Weights of a small GPT-style language model, trained from scratch on English Wikipedia: local attention windows.
Each number is 128 + 32 x the weight over its row's rms, rounded and kept within 0 to 255. Layers, rows and columns count from 0. Numbers have three digits each. The size before them is the row's rms in percent of the matrix's.

# v: layer 2 attention value, 128x64, rms 0.314, rows 36-71, columns 0-63
# o: layer 2 attention output (transposed), 128x64, rms 0.297, rows 36-71, columns 0-63
# q: layer 2 attention query, 128x64, rms 0.264, rows 64-127, columns 0-63
# k: layer 2 attention key, 128x64, rms 0.252, rows 64-127, columns 0-63
v36 099:139111094143084107138080108130098124190083109144114142169134114146156136087096075143162160124148149120129131128068138180188083150053122205166103085162142124163137106147126103145160076100167141
o36 095:121075157164100158162143193146153153186149076124153114112158185096110050134133178113167098163119126108111143113089160124143148069060083102136116106113149139124169094129090146119134168178131146
v37 105:157128071122121120180092147125132165150145168117133146151097128113192112153075136208108145130131157134154149119108115118166143126199101138096143151194068097106170112058142089088139145069122108
o37 093:149105132153166080110165109090149136063189129087151169110112105166147119143133172054169118154100143145098118094175154118132145109172106108158148136089170124111144095150134188182090117178103185
v38 092:148097147155112094161050132148203095156162105167133104128153150090086102119125079115160159109095143106125123118059178185139106156134182176121163123129133125120138120146119146185144089145055099
o38 105:170129128085136176124135082099124077155141131150155164162116135134141136107149114233149161114146137106119116144105091099133140152086039092136078108154093080127142123124054157164179104152142132
v39 122:082175108215093054125106127164121122071151150109143110182145134144199152146108129147112141165131106144106093110080104145104101088089092133092111143146106129084120082175163147097183109159135125
o39 104:118164196135170180111109104123139130122123114104142179120112135082164154077127083097140124097130172126156097099144172083136081120137089109131138154083139153116160180028136158116159086175167157
v40 103:096150105133116096146089123122115155179167177054171167138144165152190165153110103126066153093134111147129119127186119137141117137069102101110128101145102167052153119130072159098108099079120160
o40 092:115114147181123089138159145140162134057108116206128110083122135140192139124130058114112130142140139160091129216115150131125113082178159129132103155131090158090154142104155070151194147115101126
v41 103:089155188073104126084140116108143125111150058119157119145139138117129175133122156108092111114142177106108107150172199098179099170100150168159167122083191133084163100128083136151078143079147126
o41 110:128204126149132071115102135126138108113143129141156127099124165148097108093106081176095130113111127158188082148091106176088146094075104186110106165130113137044185102138186114094142155126161133
v42 111:084158132120120203152124138084139186065152133118103147226126142124149165077093141098162095134103101131119121100148104087117095134078125123120117131141149128178088150145070085111064154094117148
o42 098:162078111172094088111153138119066112111126159119129161168123111130135122161113142134218050135137150097120103140140107158196178131154163108173170128147147118115149148185098108094160145082170087
v43 099:117095122088158115149116081151122154048123076104124113132138071087126109149139100074122160124121127156198100143097129097098076090084181119127151103121099168138120099131124125219149075122091156
o43 105:140151088069116127116116176111094148090189118137118116120130076164100107096110113121163096100126136119115180126124172168079144109096044089036121115165122145136130139078105187140176149125142138
v44 103:095084137139114114134122120188118150114144142087110124174111095110142167085107032097133139160088117189150130092151066142059133103098096073118146107138093134161100121090153116127098125148054151
o44 097:193107104122130132159077193121089126138080145118099114135149118135138104165158129102111100156125150105076117107122219051163103112138165089100146161110135116136167160127059188160136132081138112
v45 098:156101065066152087164099109175110135146159102141103138142108105051138123088165108142189125177100159102096065085125115129110141137138120142125155115071133123084131089108173122080066146103114166
o45 093:167121119149114163150105160078075176124144078094057154147175127121144138096057118130095114150070101131127095127083120125097057105161154129100115126145050126166128157110165164107120117181138120
v46 083:160118129141164092090114162137122127117118172088147095188132146109206082137147177198104131146158043135089112163140119112118116135125193107108154123106124187152088127142131127178102085133160080
o46 104:115180108121112188168123132135129112095088078164108095164096107118089119160071089135116141077124126133120160113068142184190143132157094107210132175156142090126161152138107114063128134175133129
v47 084:097089119081124132050112098100112115068126103170137150117108128173111063151139182126145100140150103117057113169154137124158080144149134128105055138117062164148073115156151099126140161170146142
o47 083:135074135143108137081120183127146161099161129105177133104090097089173151113173131101218160123096133165145089159107141139131165114135131139123208115188134126075139178111166141109183106119087129
v48 093:138074196131173141118124148124087131131132168133135177125147138137141101145154128157118113111142124172134147026132141132088101108165114080148098194137072108149129140083064144084127204105153099
o48 102:081126126186161044134137105132152128153091121105119167114096118083104138161143176108171132161134130084120171178114116172155183088115173109110097165118094132156145130075108098210171160125115129
v49 110:168091072085155122136151150118155127120116148122141139078186110149154066119112145123138115105138131183190149178135118096094112132137146128194172079166167130140098172104098113070160124059125180
o49 107:070091082121183126148099098162084148124128121158124146111146145111121146125148139117070123120103099085114169155116120223165115099063108150061091113126150088104068124116184100142091149163116104
v50 106:135117116091045116124142137138156084097133093143145150148206135144161102129155145088144095228150151196095160134151124116126142138136111122143135131139085168137150111151075139156167186196119112
o50 103:116127109116187122092109090100182129152114123131110120114181140203164147100108100170162124128101164147065113088198122072136142104176118061142136146123111173164109096160134149109174179161126160
v51 110:103055101137077086084074103134205131166102158117085088111141169102103103180073152118111124206142122114170093143117117130136116152119164193104155092101130126119134104099130107072135104132148124
o51 104:124137187093123117034129106132150133068091140147148070106131075150093096093161131089143121103153093146173128202174188101187095114133151134083089146146154074115119137118138122115106117134141125
v52 118:184044109128116110144089161095106147149089134100104126156142127113092188120107167135139149104179104163129148126124084095077130168125087126117117075202146164135053128100132181164097138140094149
o52 103:196126077116067137175158133140092178119115122112119122163135220154108073112109165122075143112126101140103081144079075147137149087139158163077132156173153123162138142136139120144159113076093119
v53 109:171114123124153148133137106161151122073107086172148058105106147084144148100144109109178139170136088164144110092143132189114051108101115052121123160083148122140127083086104150080112129071107161
o53 104:166149091131207112174102105129090035060165115118085127126155158133080092119158113121151180125103138144103109183116155105118116115166138148127097146193148135152095122138156128165168163180124111
v54 099:109140135180109123116111148122173139110178074119180151143144144157112086140180043109114163122137150122103164126154105101094099137111128107166112153043089165085146096136125160098074195120162099
o54 120:160123167044104155171150163090079157077125108125127108174101115143128142167175134107115103137095111106116105094128140179121179108130129114087142169235108089144125125092115092096179119147122151
v55 105:194148125131160122119128096136147146099072095089134142174072132120122154138127118103133092116103090084032140162138139170170152100139061129136148132136095135205144194158164121157125090143118166
o55 094:115142108137078191095106135148129101151178143106233178124152156103146157187147129119142074100162116150107113158085158101157129156130068145162075105110129136122106092072099121077158123149120141
v56 101:145098069092169159116098122125131149111158165074130174174176124111109114129112162128066183145127137113110215092151147157099155125141126165088083148117080096195092129125133159078127133148084153
o56 116:192102123123082065128133120096105091105100139115172106118154114085064165084112149147176107163146049141187141125120138147121146113153164107087125124130136169145130182088162183088152174165138121
v57 093:190111150075147128154153200148175168110108139130141130123109121097077139153138126128125146104139116105138128154147064170152176141031100131125149115095155148099101134087224108154104109152091135
o57 098:128105119147183147139110144170119144076124091140131121120121126171078106131193160145066125098156186196069091162164109104096080146143124135103130098119103162130128152138077174175141074133132067
v58 103:188137105181121156152128073135156133154123111149223154092159141140125086092154146153171164103103196110136140151134122138107156157151104148073051174194161145121116137086159124120126118121158131
o58 122:136104069156125104147089142122150122180136139132136166145147118114154169133132151148107130113110110076105145106107123135131121167175099212171160091186163102129095092075141078139151019158135149
v59 115:102099101108115139138101173146077111103091111103117172146099075148157108102107172126122156065103188206121135163103063115048114148107116147161157100134096091102130121161153093160097163131135088
o59 091:082110143136129166107198187114100149195141150060125120128155153071126114139209082143157094134137129123125078158131187158108181180120174149113099116098133102165121115151089167133127112140143148
v60 115:089152083118138050070159102113135166080099140153090102150122094157141120078089139122104135115073122093215096120156088101139101115131154121130086132118147192130101147170126086122175161117173152
o60 120:136067110145156112095124131125055104118140110137143034123091138138094125097108136088102117108120192117157194103132136121110137147161134055145166091073100116133138137097183086160132150103187108
v61 094:129098178097156172145066181102131163094089099180151140138138129181106091148115157104106151178153202161130144132132138092123132136108171097166107168105143137093162193090134105194105143138099092
o61 119:113077099115104114087074130111154161148104120120134177077169100132110107132142187138140133103070135151159102104164199125095150083144117084198192128138097164168146112141151166157125163156122185
v62 107:127117079103131167128092099114130143155130122086136158124174162096113219188123120150124115156108152073150138188174105159133107149071150160144130110132112149143052097086089148160163090080164125
o62 102:164134095135192130098128147099127160146158140111154167111102099166143095070150120114144079217158157156097134174208065143128133109101109149087127114137131070138126163143141152067079126152133116
v63 098:187121066097157160163159136135122100145130086087103126194157144154085127180096181111130173145115137139149083157130102126125197180149144200097144113082099144089129136142118134100103161120111188
o63 104:120123072117089127100166192141112122105101131114095150145196117159154144108125083138138120147136182123171148158177150144102128206117131064118091172165160156100113092169061127096153166174129111
q64 082:093117154091120160098137177084131140093187139150187136130118108112104147065114142086128121174122226097131092105162148097123114111128193116179066137135161142078107113146087148125099171108143140
k64 087:091134144112136170141158173125112120064116146123101046105053138085115115117131060091079140150163169138142148149126168134133084148117106158190096129198139082180090141118114159140126108128114156
q65 074:151110178100083160168117109073146115058172131106141202162103129120127144141108107071137164193132166109104090172122121106127125114158108136175107113069063149105185145164131145100085134104125140
k65 084:133159122123183135175131114163098093132101084111071085159145155135126144123162105136107101116127132117121180135103122129182096164126092169186166064133152112170122119067129177144226092142102108
q66 108:114116137087157117108120170118135058110095110147102139165163076106057069155154123098126136105085150193157121184177139149113184077139143090126144180105132140101121176132129121117142111094063158
k66 103:112126115115106113189110089112112066154087096087096100095147136182148065102097157162101137042159100120104130142123057164093143155123144131098152127092097135157130113117111148159195187151146132
q67 092:085134137111115150093161178073100136081156138142168202155138055076105140146132083106168134157106164124140059117103112160148164129107114183154084138171113161105165149080142148101149120113095158
k67 110:187137103111127232098076157060115105105133160151115222086139118072174118118096074120096143120124159106134134111134106117151151102112101102092132127156100146102124127152122096096125096144172161
q68 076:130125117096175100126065103098152066106135137109156132098105120167107115095121088139071134148104176155104149134138147095115144150134099129169193130039086126159116133171154094113146152078041130
k68 088:069142127062137057165112093129102108096119076099154087143122136102139111108162154176117153125124132165153152113096113094148161102131083051162090134122134152082133162115122181151122116036154121
q69 106:187128173129137117128113047182104092077187113088077091123090154155132168103137102136124147161114122130120160146130076120149115128127120166189163123069094117118179160114104177117106092069145141
k69 098:142159141094106181075141138112144116180113159111151139097106164092104099126060145171153126104166100125123127161137159112141141138158184181112061112181192139087115176131129101108097122202135175
q70 089:091170138131144079061125143092120102087151122108102091117192061098099092140185105172093155167122160120102210135162124165124118141064097148135137124095176094167129144114099092130156123117108137
k70 087:182115101082097120140129098110159150107119154132133135126150159087064058123130098115107159162121159131182121122100128098089101181118132093111117102179162116177101140141144043110075086096179084
q71 096:069106101105126096138170199143156117175126107123123081143119140100157150104158125051190064153175151128128108154120148132144101102132130121120088110089132081164158113120083188160201133111093132
k71 098:113177119146129129173137074196134136148096119137103128131125128176139105111129195155138142159123078124138216120095127097102110149129144150160148178178172134165147155075168189152162148180113085
q72 118:160113110166153091202163124140092128148140086119107146149099175155140116103175103141080131109179052155136199171097135163156119096118070156139097116116111100114127113071101161119145112066101156
k72 114:063111127119149108140129104211105068167116088114138077174088184148126195110156182118110122145159134108099152161053151117148121127124098109167071133112171119105098113158104116112106092170127123
q73 083:122138136128163134117121132095150087207128102118123116137148116152100064128108129174077094084104113117115124144185145127125159162077194127195191165111174099106134167163123064136101168110172115
k73 109:140113133161150126110104118139172143108114104137142166114147083127139146177092139077179143120120148120113112101093115167136105104186076172073060101114148086178101058191082124062156112125109145
q74 109:111104097124143160177120069185110075165141151142108123159092107148089094127115122137164162117165143103122167146070200201148172124079159109134165164095137119059108121123146111124091082102152123
k74 100:110159114153120122096170163144165143145086114103094136094136102171128107078105091143115120135140107114175141066163160088123045184156162133081132174083133127197103098070104139141125117190130152
q75 090:109173163175150128160098126147129125166134181169123165096170115121144102138125159141141101132112100124135168123144183105129133056125158075110129187188098191118152129089148109148114137202207120
k75 097:093147093110129128138118143151120186189174058118109104134126155148125155058152170143132166115171092157177183209119117109072133157132141146150181116098141160172136151125126132094156147106097175
q76 105:193138164141150139112166107141128136130132124085099140144125101123098105141081161128055142148075113182174160119125087144128157182172142081102155168088154122114163138159233155143100135173124121
k76 093:123136114097102146133092156126090131176193087118126133118167123155166094150077140117115132130133157136171148139154122141092167047178125135125132078122137152101074128138131150094121165017068098
q77 104:088101089080120141143102136144131222127140110139153142176136157128111155161120177099134053166110119100196173108104123169156085133104137131119152053128106146168125173134142169119144116061105128
k77 073:202170131116129132099099095175129078136117105140135132120102240154130132076124142140141119137072130089122117130164059132123129122187089155198147126125126118089170172117149157097101128170125141
q78 103:074099132139081104128119100111110168145106133149134121174157152100152151153151101157134123130172137124174181146190122136127111090055156171139131162168120143114159048108184149090074071072114121
k78 091:141181122151100155144143144139153096096131140084126182109135154146198108076178107146170101144174115169118139128164141184074186169091143077095165171087143128165135168132113150096154075113127155
q79 117:127118142204144168149102066133172112118188158147116159091110106142110105135197095147152092116152153126151094160122168107087109138115154122108141117208170108161164202137123084094123103116161166
k79 095:158177137152082107119113134108133114134097118138092118107146153155097124105155155145079121158166102191221138136119142167130125121151079149148133134043118113066123122133162073184109061089146153
q80 073:055117149135133114116122173115105123157115099148147162128142093100118098174094178101115155136060176070169122077130152139163098051182169141142158111126123148103175130119119087141160193121085140
k80 089:168111120147115145111118169093147172118156195161157149167110142092183109184126090097123162140135167113152135098149134117119187143151161135082147138140068134084134120167096052055095087162157131
q81 088:133092155137153134135145131091137125138157126172140185145161094113146117118104099112142139147081220116209149116112106122122194159121138120133024150153120138092095123128163153078130198122130156
k81 101:197076109117099165058110193095141143108121155148133187119124087103173115155115090130114162169124137131148144059124126104145162107180118084088144147132086137063137105153121080111106073153141138
q82 096:173130150112098112133124077140105121090190098120133122160192133130142141116148095178152225137127144137092171122141124044151135203093151147149136107168164107115175128144101112152075114142166135
k82 119:191192138160163167123082155097170141103162163158143150164138111123230098130125091100139133134141165103145146137145167119083156144147102170081139082108146130138115144176114104102180092187134111
q83 076:143157199191164131153159106133147108161108097109120031135140126089147132108168133118083138143125124112160162112125082128084142131143149133134045150109156133155102104106025106125149114137155095
k83 086:173115112098055087074136138140106100100119123107144128115122136096126165147134120093166162163122147126132112128112101129094181128133182145126095150245161135081084105084114099128043105123130145
q84 096:105151148145119159091113178086089143080113123156156200150158025086112101137137134104183100191084149115124084116138145164153134140099163131090082145129145157080090172145128103108099117117119130
k84 117:154166158105125159146109154041118123060105165159124161095111076092136192100163084079073158129117148115106079112167096092133157123161124107108088104166128151124155102126134130102119068161168149
q85 083:128132122121103109126164078132090080147084116163132159109162119202064063101113112111147095120108158087061085125112172067131136137121151122140138138052143169132085158140104110099121144069092122
k85 103:114090100100085138157185129171155132161149099110144093199122099164061102123104100184131122081105119109122130101107119165092161117103145135098087145187157197157111118102097179169122189126136123
q86 103:199151139123119129082124143104137142041190187114119150135088164032120114162079105111138167135115189144155117104143122150139175129141165142171158135168118148093130154108115138106074135157142133
k86 120:164149146104118206135108148044124143124174148132143127081150100084094157120110094080098142131142166134101054127159120100153105133160116086090142105128101143131100174181102103116085088188145171
q87 112:104121125183170122145153072195145091184144115125111088087130124193126102097152120138113132067201112126073177144122129140116131146091093144142132105082186064163170089143092106139141133124125109
k87 125:088113101167157090156162145239149136134158084130139105152101165182159110170167173152133090105159100125089164152085136085111127138096107159177122158087168067163149116110126147115155137124115134
q88 092:139107155115170145096187164105147098195139129146094048142139118117088094145104171144097128175114189146081125103111142111097138123115168121107062151113120153198112175106116131116175177103171132
k88 087:112138186155102132130131183138136163107196117122144202065088122098150152152182082105165120108168127120083091091189123122143095092080131075106086151125147143124186127113143115133132113174143166
q89 130:178157146118087156121123138046153136106159198130169179137131133057073130120114068085136179168139142138154098140150109121152135114172134107107150111148084176085108142113145101104148089196132125
k89 147:165125145151122111091114124035122157082137172164156148126152122030143145127128120076117192186114182170160097093157130127139138122165109123129139082167108179101114112156147107125122105151180123
q90 110:087150204139096123135112069150092037095144114147155123092107108136172148091194122083092126098136143139106098110102158113157122116094171143120115161103137199130156069134130132161155170141095099
k90 089:109151128151049124143091138199166120101140119100148170105170108078039158126152032080127128144143132140132133115182119094124120150112062137111136143124165176118096138107102153112104109146151118
q91 091:128129101066121119157077118154139127157160099086122077135092106120134141168166129165152122096073097120076183103078109122120121094087069159127176128153123085149144144104108163117191145151100212
k91 109:062145116199134110139114158151164101172088108168147173114118129147160128102134113100183113134144065093147095111085172147128166112076067146116086138107125135075142144109111078076125143146059140
q92 095:108196142115140195112070131101152074145131150137150132133159161115094119118138088145071137129101089128110133185142103060136150068109108153133153096079159191129109094164160104081177132139092093
k92 083:097057121097071104104170098129104144151101120130148132107104168145131107149168131156140181119107105172157066154076128116131107136120144112183146112160136143112038159146139158129175072067171160
q93 095:181168102156169109179188107185107179166119111123138141172120146157137131122146106099155105150151100115123058178136097124201142142119134166129073097091138137083081085173138105142123094150153085
k93 082:036096065125094129142132118101098097124114138154181156132137067134119099152039143106185147163122126150141100115111105087134106118073167144186173107133140167170147167140123148127132078150149132
q94 085:084234138097093156114123108143106113133144120148180121113109100117115125146085134133190112108112102112085144114127125163112106151123130084154201155149091177071079154154162110115193136121097074
k94 096:110164128191235134155148089134112110160121156165136156170096081141128088079109114159096111151102138152130120164114159146127169100154150151130209066144132102098120082134150144099159116119176098
q95 100:101157146151115109044086107125183136099137164157139165163114115050094111150117163171155094166160161123171132130111107129142064121154103117159177143119151117104197137165159125108113195111149100
k95 096:126161134133099093145148067144096071140110096107090095138132189104065090151145129115101160156133155174082206134119094140143077092134104098128206106150098176149150109132126110180095130162151131
q96 080:058136115185101146080137130182098150126102144112092116172112137134117116107140107120188092163109120142114131118125078163116157132113099144115178101125152143081119090062059166172150132091065066
k96 103:138096106142147151114101180185184099129119070192144114142123093144119077145129093090141114073070170120082088170148053137115116131163107147124110131110139119123127119169128145087128135212130176
q97 071:081101103123099114091139154098057140124110118162144117161134164110124138141134172202115116094094116194142102116156058141114138108174170139167110158113058145148162098114100119139061056129121120
k97 077:151203120068120120126134088134067093089105145105134104180188079106171140103173118129127122152097121171169130097170071152075128158107096110101154177085147141125086105136126143088084139086132114
q98 081:170148121096094111114159108152135183103112132157131155147098162126148131121121092072061117083102188182142150122141149133139159150170064152143154153214113120134117167094183120119052097125105144
k98 086:130141131109140085113158164122135101100071091131141108149119103088088063128122125125144097153122103172126093205141068047147145108130145096060147092131102121132179081108112182126132197127103138
q99 102:125138116152150224189118096170150133121165188180178157107122143147099152092151097121162139142157105126101109102179204124151108147129156134167167163157143131202149149137150157116108094153098135
k99 081:093092128136033081155122109081120180113127132091096141092158120139135105072151146203132121137147066110160087116181148153090140110150069152126152135133177131115131109092124108135122061078131128
q100 096:091062124110130149143121196152154051153167108167107101069131155109174145146126124109124113098071098172098131130101117096137135132164146115131081163084073155141057136169069137112157155109113131
k100 095:088078139174144116170114087119142196110121159108155129088095108115109133107153049104126103129155124105135107121170143153172152168104118133104147102117143043065060136136151139157100185181115134
q101 109:105139125137141119134056104098093115117110077059150144172107105092152078133188119120135114148141144177177143152119103134097149149130094230167103134180081145105146126069138152120118131081152110
k101 118:138049116127127129118079131125131093116114161125119127155112155182114165169113065160138116072054113118064101087125101164133186154095140105177120090107087088060124095114125125116135121180120154
q102 092:175131147146146121090100075092132145122160151105104109124165121135131099150101170094060142163157182124158160140074141168101142180198092170144104139168137171066138200116133104131111139098136176
k102 100:118134082127152145108162055136109148127180128180102089152154152153104086105097115135185136173109115160118172121127154090126126111160157135119140101156136170158122136125135214170148155130220064
q103 104:129151107116135117118163123147165156097070108087117090115097081135068139121137086063169088133138098120135135198135036143194055110082158120138131137114122153145121128134150113109167168161093137
k103 092:089121139047108138122126134122109095100115122131104140119162144090114120187141131079145137127126183099072120118089105077207174144124141104130127136218185162160120147112091149156163150139110067
q104 094:140157133057063160126104078124158179154180145111122101128095130142140098115130092161079137144070112115105075073086153151134153122182138095145102109209121116135091129168127111139191132109152158
k104 088:157128160209114074135136056157117124116140135121126068097122147123111152131106172093076118115153124118122148098192105156139123111131088058173176127097164135105126144145199199133118171140104132
q105 088:133118155163142065122155163116105060113077163119145101161144099076105129142143098103147109115081110148127156163129114090120107123149132094138159086147038139128137105055092164171172098095083173
k105 101:164136163121113100181097184144161065110131096082121139176125107133098143147106121150130149134175150172158123085095177139133128099089090094107082095131129149066101159117136040122090178082120105
q106 089:127123120100094130091126148118107173132163127148102155157106098148154139147085131201095162168086138039185128126149145113131191114129169156083159079151071122162149141166123109129185089115163087
k106 097:097141142111117104128141099163062193161173142124107145142151128202160138133147181161085109121103114205070086123129153101177180171132095083137183151131133135137131118141176138144121109072143149
q107 091:130130083157094078142138148202096131100130070050087085117147153111090175141115143119131152159150129095170094175140139184126133141104084140087078152123097104067136135117115169091135188148121113
k107 078:136094140134103180105121210148173117144151147102165161078158089135188104145081112191130134082129099096136150069162197119142130102091113162094125105144121159074096113118098076132113097142157138
q108 107:182136095153147166095109166137155097095139163117154132129114126146193202094144134094132080131115179186099094133136152081178137192141099147128130097143140175143065114128103102068159139125160081
k108 085:070136172146115087105142181129138115140164110135108085115099077173077059096121137103122094090130148095134163154131141141102054168152115070126159130165102158084125107137100080148087141077134178
q109 077:143148098120069109123095166113136146085118121161142122196085109167123163111060129167143106160121146196151105179150115117191083141097114135099133091172134129113154148123123092056075119137138067
k109 096:114107146090143152107123119137098137173154159150065193105183117140134162147161134154110166132135060141085111178097150108093160114171095113127207159080157124075159150146125096150170108080096155
q110 086:038156099107136209067167106150088115068126102085133123180148130137091130122162135142163125078124123149124096163097141117140156132075151193171155143091084172138141162114090123131123117115131160
k110 092:166156108115152152215081119130146130112129137181098126143106139136154154100096118096172085133146145102095196142157131182156088131136120167049135091143147114096057064141131088102131136170143144
q111 093:132083133140162127104174149079142153128126111134124138108140145096103083191122136184120104128119109152155127091122121091113128150100170149134125081113139130233142162201086106125129084099216166
k111 086:135128146146118065190092102150159095153124163161204070128096102183118140118086128117113165140136089145139092188179122121161085147137114138113134209154113140100118200137162133099086146122124112
q112 097:133125107126110201210091083156102162103114122091165153195111111089099130142187119152132131127165082100107138156121108155095142135131123083100088113188124169152169101107184158175162091144124125
k112 088:121113133132153148151160143076173137129097105099103184116142130164056174135124110167163166115082062099116132133093148130147128147084114143211085123189134150066088116134128127148156144078172157
q113 117:114125126112075068200132151137161134072115174160109092082120149158138114188138143131153155170132128175093154105155216134103153084150132178135104140169135095174166125134148120144152146114072161
k113 103:152151147103142169102168102141182168117045119101098129120195065134140103134114108146103214126129179173101098130109162134129134159118130130075097154191079158123127111185093119130115127094115134
q114 093:142088159146129101138109101151136154132150177177091158095150122174182120173173096163133135109126107167132182085177101129113145168213074140137077120158208129133085109139125148092087133132144142
k114 074:123068135139157121130109115098173100122146147126179110083099143098078083131117134097113175075162132119142124132159123110173128060135097091108109066107116156094027148150090179154095121093109153
q115 093:127179156116146140139172158125134094093136142112175108128142069132073150139135181173162159131140060117097160125173118136083057131085163146120192160094109149131155180131144133157057151147165124
k115 094:160146147105102168116107141108136040145134071146119141126116115146105180076184062108147144142103105090149109163103146086110100108130151123143101122163183124122047130147113090146170107164072077
q116 086:091156151140159164075129158141180068117095203135115089157171113074140126084059129118176059148147140118118144165146094158113147166131153118099111165134145150135160068097096098128142167150099128
k116 077:155119160147044142122126129152101143089095088144076104165120101179199117135136132139069120127084152087140113058119107121116168158149181121120093186107088123162148158103170158135116075097107142
q117 099:108135157196125108129105141165132127096114132186156166103109125196157144098140152134207117138101105123117144153130170125121080140115157147105129088189134093185138095035073161092139121143134088
k117 100:141152140134242144163158175131156128119096089137150120127112090132126184118072122103192150105149122169083048110141123126108111135152184102154108153106127102139086172136173139145130147121139184
q118 087:058156122107088132119147185149119132147095112080132142111173102155190128116098152125142148134079049130126128150129146117110103131102099127108090152107156145099202135174081123144053161145056111
k118 080:072145125113114143102069170124121113162122062121181191111114147079069145126079150117145112107177155128134148147175120106133197089142161144145124103074097142084109088175073109117091139139120095
q119 093:115157086136141089118093126132085093154147130088106118145153089102124122124163131068151102190145122106122128160080101189107105179131116079132123155086058079059134169150138116192067113130109134
k119 082:145148072127133133115140134137135129088131074111177137096179109150085136128140143111204110125150112190071128169146096045126083054114130154153193115109140147135171105135111158109104140123183159
q120 118:133095119111144160155172101164159148139109128134125207147109079163083110125072170139219104172134114186088105107105145134162121086099132132151093144156155123152139093178174155157160147171150163
k120 108:096177133131061137156086143151146158167170122114126172108122135157108102083070117104121118106125113108189141147125055135160151094092088089116169135066081160100137169135108125095086189102088151
q121 112:146120086126147116089095165133116189146116116110124103098098122182176158134126153167148149150075153144179171153132091178127187042152072111107161155110119093109083152100126174107157151105090159
k121 101:131137122130181156034143151119112077087101093103101113108133144060151120159121086087126077094092118099124102070125118130142188178122070160086114139123137158112103101159135135133107078091080148
q122 086:135109061067120155155172197123142114136072119115080125146145139122090130092132169134145095141090161133084111175081105147137146072118146100158155120058111120151183065151093138117119088117123178
k122 084:114120129157072136058145166190136110154105129117155137098143126093149181157090114146122162078065113095172100048148171124151130149130119103149068193139127172109095132144106124142122193149106135
q123 095:086144148141128062083181173126180149110098115176111155170118083097092139107189168180151118171094107127177130172138178157156123144123170121119193109160159141146154132083113143186140121127113145
k123 089:196144141092099060159124126137091134160159060057068121166145142119119142143134177127155202160121148082110134122117093068098115159096160153146118133141122165113191137156127115138090168136116144
q124 105:135097102176101186100177071150161134119122155184130155148149178166111125094071050101183119135142118177073133122163142135141124073110104104111143126134118151164097097083110156094161149171092127
k124 080:122135140156142178134147093084110152137102102138150118158122112127154151165179111148070126107180126139111096048109173150090095107199139104103091157095168113183150172176134137169102150151057147
q125 097:148151147138178223092148117147182145136149154120140143098072121120151096108099157117064154132156159123151140106187139075191156128134161127165173118127134219122126092171171128148120130124145133
k125 080:120074144125109063186128126091095166159115084093106075162097153127108089112138158134146114182129116027155128161104121089071107155155160136124186137134108110157164157120160144118121139084102168
q126 087:122090136094169125142146100092092134138070100125116124137076124107151174191144123142104174158128127153163036092179143113165189084163173140142091132193126143100097144151155108169079132134127142
k126 109:148093113187071104164142129144098091148134092112094090143177087155109100129142101107094093149067104142075135090116109106145125157122188082144189142182116099114139136169151102155070069168147139
q127 094:156125138032135152138069145080163089173148132082117173139123142100093104130087124186116148121152130160205112174069064113116128108138112149131115156121095123144125181079118113098143159159130154
k127 105:137113141128116136206090146153068178126111093118098135131138142161117093191125199115118125157097119126134120129123109094124103124193130173130128188098146109202138121135172127106174056184161149
v64 095:119140158163144098096153137162194145146154156152140128149071080159133155119180104169172070075086138158076181117156128168124153133112128122142155126095092164087119113144092098117195176075107122
o64 094:100173099166118160162076154145120118072165096078060155145127119218071135121117194141125183148137112088147127152130167144124140082106186139091110112088133111168130125145168134118140108154092113
v65 096:085116122111138190130089177167134102089162100086164124160112099084140142097122135093119176152157102120078121094097152119116143137134155132116129151096143111134109173170234177110067105119116190
o65 084:143147053169182136171132145112182171168130063101104104156142110148184167159096101152088162125091113126071178068190083129161137152128137116140103058145134133137124131137094134130142127120117104
v66 089:174157073131131122117149065120079108160163118155168144110066121136132143135132131092139111095128111130143164191132073053140052105161125126147114172194120107119130144163100172091089111163088129
o66 101:125119084120115171155134101131155135155155121160151171148206123184095183156075167090147143146100164118127083153158135126162147185111041102135106094162117128122156183166133165133106081097140104
v67 095:199114154161146105056122107096167122138171168143118072121114114093106092164113119093165129088126159091181131165163126122116124122151130123192070164092092110153125081137128183134123144059089146
o67 101:136127102087111064162082162137154175152129078087128144153133146134101131194116166131109142175155099192135189123113129123190125174132134122148093133089125119122131165054097125165101185087135083
v68 088:169097163186083137117143150107099124164117106121138093107089091167152102100104138158127172148100137147085140157086211083137116104104147188141106162188121099104130133125129136104106139061153209
o68 102:150151113182122190100138100105176133154153142134133137100162146145129064155098116117176166101186186066119126142136220137181107107075133130136152125104170128126124091141056150142133152109129098
v69 090:152125183086110160049160126161058119187110122116185151124117151108141120128133106133130075111082150096142161110156126124152139119087149214129142125124082072099106091197149106123083138131131116
o69 086:159129115182164124147101178147143158173102097107157136119133120140168103136099072151090132078156130123159116174111146163055155171109140197102114131186125115125077135121082100055127135067152140
v70 091:165132105174132124121105144167150118128169100135168140040170141118158087160110145079139099216164115129078085133148092170118094131095172148096113145145169108125108108181090135116143124175152073
o70 103:147101116143175091138115054125134085130116103155109175079085114096145107121142167172108130115117120177153163090168121167141114091184106084172137152170160092185170136118167171094187152094148134
v71 084:121098133146130112165077141108148139090120084148035156199124147122060115092102172137150130184168113099116153056179148151148149154166115117106136188163168127150138160140145149110122156149136100
o71 102:141141125101131146076184110123148162173071076118129137137105066150109169129088142086137150154138133123153176161129073111165139101105123168062088120135075162074167134176168153165158097148085128